{"n_head": 4, "vocab_size": 8192, "norm_eps": 1e-05, "positions": "rope", "rope_fraction": 1.0, "qk_norm": false, "parallel_block": false, "init_std_o": 0.0237, "beta1": 0.9, "decay_fraction": 0.665, "final_lr_fraction": 0.0, "batch_tokens": 32768, "seq_len": 1024, "doc_mask": false, "steps": 14863}
Each number is 128 + 24 x the weight over its row's rms, rounded and kept within 0 to 255. Layers, rows and columns count from 0. The size above them is the row's rms in percent of the matrix's.

# layer 3 MLP gate, 576x224, rms 0.0722, rows 10-19, columns 112-223
size [ 96  99 104 103 104 102  95 101 101  98]
[[142 104 101  99 150 115 162 134 140 109 139 138 153 149 113 105 140 131 112 129 152  73 108 131 133 137 138 117  88 116 134  90 112 143  81 109 135 146 120  77 133 154 149 122 176 113 130 145 101  95 126 141 129 130 118 115 147 122 152  88 101 134 152 125 120 168 152 137 131 109 130 145 130 174 159 132 123 149 105 103 148  88  98 136 135  89 176 183  91  99 144 130 105 113 141 112 163 117 140 124 123 106  93 144 117  90  90 140 146 174 150 120]
 [123 113 115 112 134 112 111 142 121 147 123 137 121 104  74 189 112 151  99 155 129 146 136 119 174 125 150 152 125 107 153 151  71 140 119 110 114 126 131 108 136 141 145 177 137 105 120 113 132 126 153 103 133 139  78 153 140 130 118 164 131 133 162 163 175 160 113 133  95 116 110 159 117 118  91 155 145 151 146 113  94 197 134 166 112 139  97 107 132 130 123 132 122 148  70 129 131 165 124 129 138  86 146 146 121 174 147 118 112 118 152 161]
 [108 120 126 135 169 133 104 158 105 144 108 122 100 146  92 111 148 173  81 144 134 113  73 124 137 125 124 138 126 134 177 125 111 158 140 121 148  93 130 151 120 104 158 134 100 167 127 114 138 128 109 109 103 129  87 151  97 122 162 120 118 154 133 132 134 118 146 136 109 121 117 114 132 120 125 101 152  98 103 138 145 114 114 207 152 144 169 109 159 122 119 176 128 120 131 138 104 116 120 117 110 119 145  78 115 172 114 183 109 117 138 117]
 [140  95 103 116 153 162 155 118 132 120 151  94 131 102 138 126 121 158 125  86 143 114 114 131 135 215 133 122 109 114 119 135 124  88 121 116 115 132 106 140 176 129 171  83 157 110 125 154 124 101 120  86 141 168 144 160 139 162 160 142 121 121 117 106 145 161 127 157 133 140 130 117 102 114  97 108 117  99 120 105 143 136 144 153 111 122 122 146  98 123 119 109 179  92 125 142 145 156 198 107 116 144 129 116 154 112  96  85 119 119 113 145]
 [104 137 131 151 116 137 125 131 148 106  93 103  78 115 112 146 116 137 144 143 125 100  84 104 129 105  97 136 130 134 143 129 173 166 158 162 140 117 138  95 160 123 124 134 169 138 127  88  91 148 133 112 126 144 177 127 116 113 128 133  85 130 140 147  79 112 122 102 140 151 140 103  95 134  92 121 150 153 163 120 139 163 159 128 132 135 172 113 125 119 146 119  98 119 167 159 105 128 119 158 108 125 136 130 170 143 149 121 130 129  90 128]
 [ 77 116 125 138  90  94  92 154 148 129 110 142  93 121 114 117 114 100 121 135  82 113 119 129 138  83 105 127 131 120 103 135 127  61 139 137 131 132 113 134 138 125 114 130 109 175 156 122 137 151 110  74 133 106 106 123 155 169 172 117 114  90 136 123 166 130 115 156  71 106 109 107 159 119 121 141 148 154 105 105 157 102 116 111 101 159 126 142 122 140  76 155  97 157  94 127  74 119 166 121 146 175  74 118 137 116 127 119 157 148 141 117]
 [141 109 114  85  97 155 122 154 144 109 119 139 107 124 144 129  83 113 141 112 141 160 127 127 135 141 136 119 131 145 145 111 151 119 130 153 150 122  89 128 135 142 101 146 152 110 129 110 119 131 172 108 131 133 127 131  90 146  58 124 144 106 172 134 121 169 143 117 123  80 114 124 150 165 141  96 159  93 139 168 117 159 121 139 111 121 117 116 140 112 125 112 107 124 161 152 163 169 137  93  81 120 134 149 127 118 156 187  83 139 125 151]
 [110 137 144 174 128 136 130 158 129  95  99 112 126 131 131 137 162 128 152  97 113 138 115 131 124 143 184 115 148 134 121 164 103 102 151 101 152  98 106 174 119  60 126 130  72 111 132 145 134 102 127 147 120 107 138 145 138 158 182 151 124  93 104  83 162 108 129 152 117  90 145 153 156 104 135  92 141 107 114 106 152 141  68 145 133 141 103 125 147 199 135 117 122 111 109 121 127 107 143 127 157 148 160 154 192 117 140 139 122 123 136  82]
 [142 131 118 107 101 143 137 159 104 124 174 142 133 109  91 130 106 165 122 113 145 130 121 120 110 101 153 124 109 133 122 142 149 121 156 127 141 111 144  67 135 132 191  94  89  96 183 124 137  95 110 138 124 118 125 139 110 167 120 124 108 145 145 149 127 140 126 136 149 152 119  89 154 141 136 126 132 115 143 146 110 117 123 124  58 116  85 141 128 149 138 115 193 125 124 105 131  71 133 130 127 158 134  55 111 107 113 174 120 142 110 137]
 [115 138  79 173 107 162 144 144 129 113 117 102 116 148 103 155 144 137 129 161 120 125 152 157 115 133 146 112 139  87 124 125 108 105 163  91 105 120 113  89 154  90 144 157 142 149 161 132 144 143 113 139 111  84 144 138 104 144 130 146 140 111 135 121 164 131 175 120 103 132 116 123  99 115 136 131  97 134 209 120 120 169 144 123 124 151 123 123 111 121 114 135 126 141 118 136 120 149 105 161 106 120 149 131 111 105 161 126 135  95 145 131]]
# layer 3 MLP up, 576x224, rms 0.0754, rows 10-19, columns 112-223
size [100 100 117 105 100  97 100 105  99 103]
[[150 129 130 142 130 141 175 120 112 115 110 136 112  89 157 106 134 140 156 136 150 117 131 148  87  94 138 113 141 145 106 152 122 113 108 157 132 118 116 143 141 134 163 126 136  66 170 143  92 100 119 182  91 117 124 157  91 122 135  87 127 128 142 132 126 102 100 104 141  85 114 152 104 105 162 140  72 144 150 128 140 124  84 139 108  96 159 151 137 139 156 120 149 126 114  85 123 121  72 118 125 138 145 145 151 110  91 136 116 168 147 129]
 [116 107 158  96 116 186 129 135 148 139 150 135 163 167 139  78 126  91 159 181 156 137 144  93  96 139 107 127 144 152 130 104 115 119 135 123 133 132 150 180  60 117 122 114 119 123 117  94 117 133 144 160 159  82  99 105 117 127 161  95 137  84 115 155 152 128 114 134 148 105 140 132 119 102 137  97  92 128 139 139 152 130 134  90 150 107 147 138 110 127 108 110 108 147 123 169 143 133 144 105 129 143 150 131 148 112 110 115 100 132 102 100]
 [157 162 124 132  58 142 143 111 176  76 144 104 115 183 155 130 110 107 123 112 152 137 136 156 102 137 116  88 133 117  90 139 129 132 117 162 106 111 116 138 146 166 168 142 142 107 156 186 109 153 120 142 112 151 149 121 155 127  78 173 146 113 101 137  78 102 158 129 113 133 108 171 160 153 105 135 130 136 111 114 110 129  87 122 176 116 111 143 136 147 111 108 117 169  89 165 137 150 127 129 117 114 148 124 107 150 119 124 158 104 140  98]
 [133 156 124 141 125 109 128 171 148  99 108 138 121 104 133 105 129 125 141 134 139 133 137 150 153 116  78  93 178  98 131 125 128 159  84 144 115 118 106 178  99 122 149 114  95 196 157 118 157 132 123 153 124 101 133 111 148  82 101 136 167 113 119 127  90 111  87 141 139 129  74 151 163 115 136 154 128 141 109 102 134 143 105  98 154 107 132 135 164 178 136 128 116 158 120  97 139 143  90 169 111 167  94 113 135 157 123 147 136 157 150 132]
 [168 154  99 169 115 151 190  65  98 123 112 112 131 169 135 150 156 129 124  90 125 159 167 157 120  93 103 154 101 151 124 102 135 124 101 116 114 186 121 116 124 105 132 118 110 129 137 170  90  98 153  74 131 128 110 122 116  64 128 115 106  90 162 142 160 123  87 117  83 113  90 150 100 103 162 179 133 162 147  97 115 131 140 119 121 117 129 120  87  96 140 114 117 100 194 120 158 145 117 132 125 100 122 165 138 133 135 144 134 162 119 116]
 [146  85 134 109 129 100 118 165 107 105 123 164 120  88 117 159 133 136 125 143 140  70 144 146 120 107 106  76 181  97 120  91 125  91 117 102 156  91 166 114 190 156 160 129 138 119 121  97 156 158 117 141 146 142  76  85 152  89 163 145 112 115 150 102 163 112 137  96  98 151 126 118 148 129 138 120 109 158 109 132 149 102 153 104 100 155 101 116 117 123  94 163 176 119 134 110 131 119 136 133  96 125 158 108 133  79  95 137 128 183 142 111]
 [142 112 112  85 154 120 146 140 105 137  84 123 134  96 113 143  54 197 156 131 127 154 104 133 125  75 160 131 127 161 122 139 122 132 133 121 157 136  87 121 150 134 156 133 148 124 112 106 167 118 117 145 130 166 120 120 135 128 112 102  99 124 145 113 126 146 171 154 112  62 120 128 142 161 138 112 107 123 120 144 117 109 134 130 114 139 130 149 123 108 143 131 100 141 165 102 157 158 144 110 114 133 133 145  93 153 120 166 148  89 131 141]
 [149  94 131 186  97  67 133 190 125 170 112 122 116 136 121 142 142 111 114 116 124 124 104 141 107 134 118 131 114 112 140 163  87 145 138 120 118 176 159 110 136  97 179 110 159 106 140 118 143 121 124 149 127 135 128 140 129 129 102 187 114 128 104 128 114 144 163 109 168 157 139 124 105 119 143  86  99 113 127 173 118 135 124 106 116 126 194 120 150 118 166 126 122 153 122 129 108 122 146 129 123  93  64 132 132 123 128  99 161 111 104 120]
 [111  92 128 174 126 141 113 168 151 101 115  78 152 131 139 122 138  80 115 112  31 134 117 153 113 154  84 130 153 181 123  99 109 132 102 144 102 137  76 136 105 100 117 125 120 133 128 189 119 125 134 154 152 105 120 116 141 126 103 136 147 102 113 145 103  68 120 132 154 151 126 165 136 123  85 135 116 114 110 111 157 140 143 148 103 119  95 120 170 102  90 110 105 103 121 135 132  91 114  90 111 123  85 143 106 122  99 124 130 135 120 120]
 [169  87 128 125 140  93 147 119  67 172 118 161 122 141 126 125 112 175 114 120 131 110  91 175 126 125 121 136 126 161 116 138 149 129 132 116 134 110 100 123 138 130 132 152 135 104 164 117 116 163 113 138  94 132 101 143 162 120 126 108 122 135 157 107 114 169 132 132 153 139 104 124 161 118  98  87 171 172  92 139 139 138 184 141 121  80 128 129 107 149 133 118 134 124 137 130 126 113 154 141  97 139  99 130 142 115 112 142 125 112 114  97]]
# layer 3 MLP down (transposed), 576x224, rms 0.0431, rows 10-18, columns 112-223
size [104  99 107 107 102  97  97  99  97]
[[131 100 122 154  96 117  82 138  91 157 143 128 142 158  98 154 112 117 138 137 105 169 125 168 124 139 157 133 156 136 132 144 127 163 169 107 117 136 114 140 141 140 127 124 125 192 110 100 151 157 160  98 162 122 135  95 136 155  76 173 140 169 137 143 131 123 111  90 136 133 114  85 119 156  94 139 148 114 139 121 111 128 168 106 112 109 102  90 128 120  73 146 100 120 186 182 119 110 126 134 122 113 154  82 138 163 171 141 137 113 123 116]
 [122 124 134 125 144 137 104 142 139 135 102 133 113  92  76 101 118 165  98 131 123 130  88 130 121  83 137 140 158 101 155 134 113 138  83 116 129 152 152  91 149 144 138 154 125 104 175 154  98 148 135  76  99 134 120 140 109 118 127 165 140 135 138 115 125 135 128 143 138 132 147 141 133 121  71 126 108 132 116 111 137 166 101 138 145 115 154 124 161 152 144 153 133 112 161 112 147 161 160 150 150 136 137 123 122 174 118 167 125 101 167 135]
 [151 124 121 145 109 120 195  95 137 120 121 120  94 154 150 143 102 114 139 155 124 176 128 142 121 147 122 148 121 132  74  92 129 104 143 123 151 121 133 101 118 163 130 164 143 128  95 142  95 121 120 142 169 143 151 102 148 156 119  95  92 111 124 135 120 116 120 117 109 145 141 111 149 168 117  89 131 154 142 132 118 107 148 141 145 117 172  94  93 102 114 134 140 153 121 131 121 112  93 143 105 137 138 162 156 123 121 123 113 153 126 136]
 [164 149 105 129 113 122 161 107 117 112 162 110 111 137 191 146 114 117 138 136 158 128 108 131 109 155 135 122 152 106 103  92 142 138 169 148 105 142  65 128 108 132 129 102 155 109 107  96 127 122 106  89 166 136 132 133 121 165  95 140 136 128 125 129 162 135 141 128 109 133 132 154 153 156 117 140 103 115 136 144 130 124 112 137 127 158 146 135 115 125 145 123  81 144 135 139 139 101 150 146  97 150 108 146 143 136 109  74  57 127 119 151]
 [104 100 126 167  75 144 148 187 147 141 154 107  91  95 148 120 141 111 136 104 114 114 117 113 149 163 144 120 183 134 126  71 101 113 118 103 160 119 133  93 127 143  90 148 171  96  94 134 154 153 145 141 142 101 148 148 135 148 136 145 146 182 113 117 124 134 100  94 116 159 136 110 124 128 174 118 122 103 111 161  84 118 129  96 129 110 131 166 132 100 165 143 146 125  75 172  99 102 170 156 126 103 140  98 160 102 119 126 131 152 144 128]
 [162 131 181 112 147 136 146  98 116 133 137  94 168 106 156 134 120 156 162  96 176 143 135 111 118 142 116 151 116 133 153 150 136 183 144 131 140 141  60 159 117  95 100 144 138 100 148 120 131  93 123 157 146 111 169 149  89 150  66 165 123 167 125 121 108 102 115 121 164 111 151 113  88 156 132 139 106 119 146 159  81 129 118 133 177 152 117 119  96 117 133 126 117 137 153 118 169 148 154 114 113 134 149 168 121 144 107 165 139  90 101 167]
 [150 163 166 158 127 135 108  98 143 146 102 149 144 163 125 122 176 100 129 148 133 128 157 139 169 153  96  98 125 116 117 155 131 108  96 109 141 136 123 123 100 108 161 120 109 132 112 150 129 132  72 113 120 128 119 127 131 103 142 109 141 116 101 122 123 120  79 137 138 205 125 118  93 105 107 177 113 152 136 123 124 115 119 136 145 149 114 135 126  94 116  86 138 124  97 144  61  78 136 158 148 139 118  94 136 130 129  99 111 153 122 122]
 [130 126 108 136 129 129 158 122 120 118 112 154  91 159 128 112 131 129 139 154 127 128 141 100 135  85 126 131 110 134 128 127 140 130 130  97 144  75 106 140 113 176 143 163  96 153 129 128 111 115 100 126 148 120 110  98 190 151 130  80 125 125 133 146 142 109 107 126  87 105 175 111 126 105 134 123 114 158 128 112 102  85 172 142 107 115 138 153 141 153 136 143 137 162 168 119 142 143 119  84 104 173 187 128 128 163 155 181 111 162 120 127]
 [ 98 140 137 106 126 130 131  84 125 129 140 147 122 128 152 124 106 124 151 161 177  77 122 119 145 118 169 153 135 101 160 172 130  96 134 106 126 112 138 110 123 139 131 140 156  77 155 114 143 109 131  96 141 133 152 146 110 114 156 143 127 150 126 110 186 149 150 126 147  91 147 106 110 133 103 102 141 115 124 117  88 142 140 134 168 141 140 141 142 117 168 142  80 129 119 138  94 135 128 156 131  88 174 120 150 149 120 130 144  77 109 115]]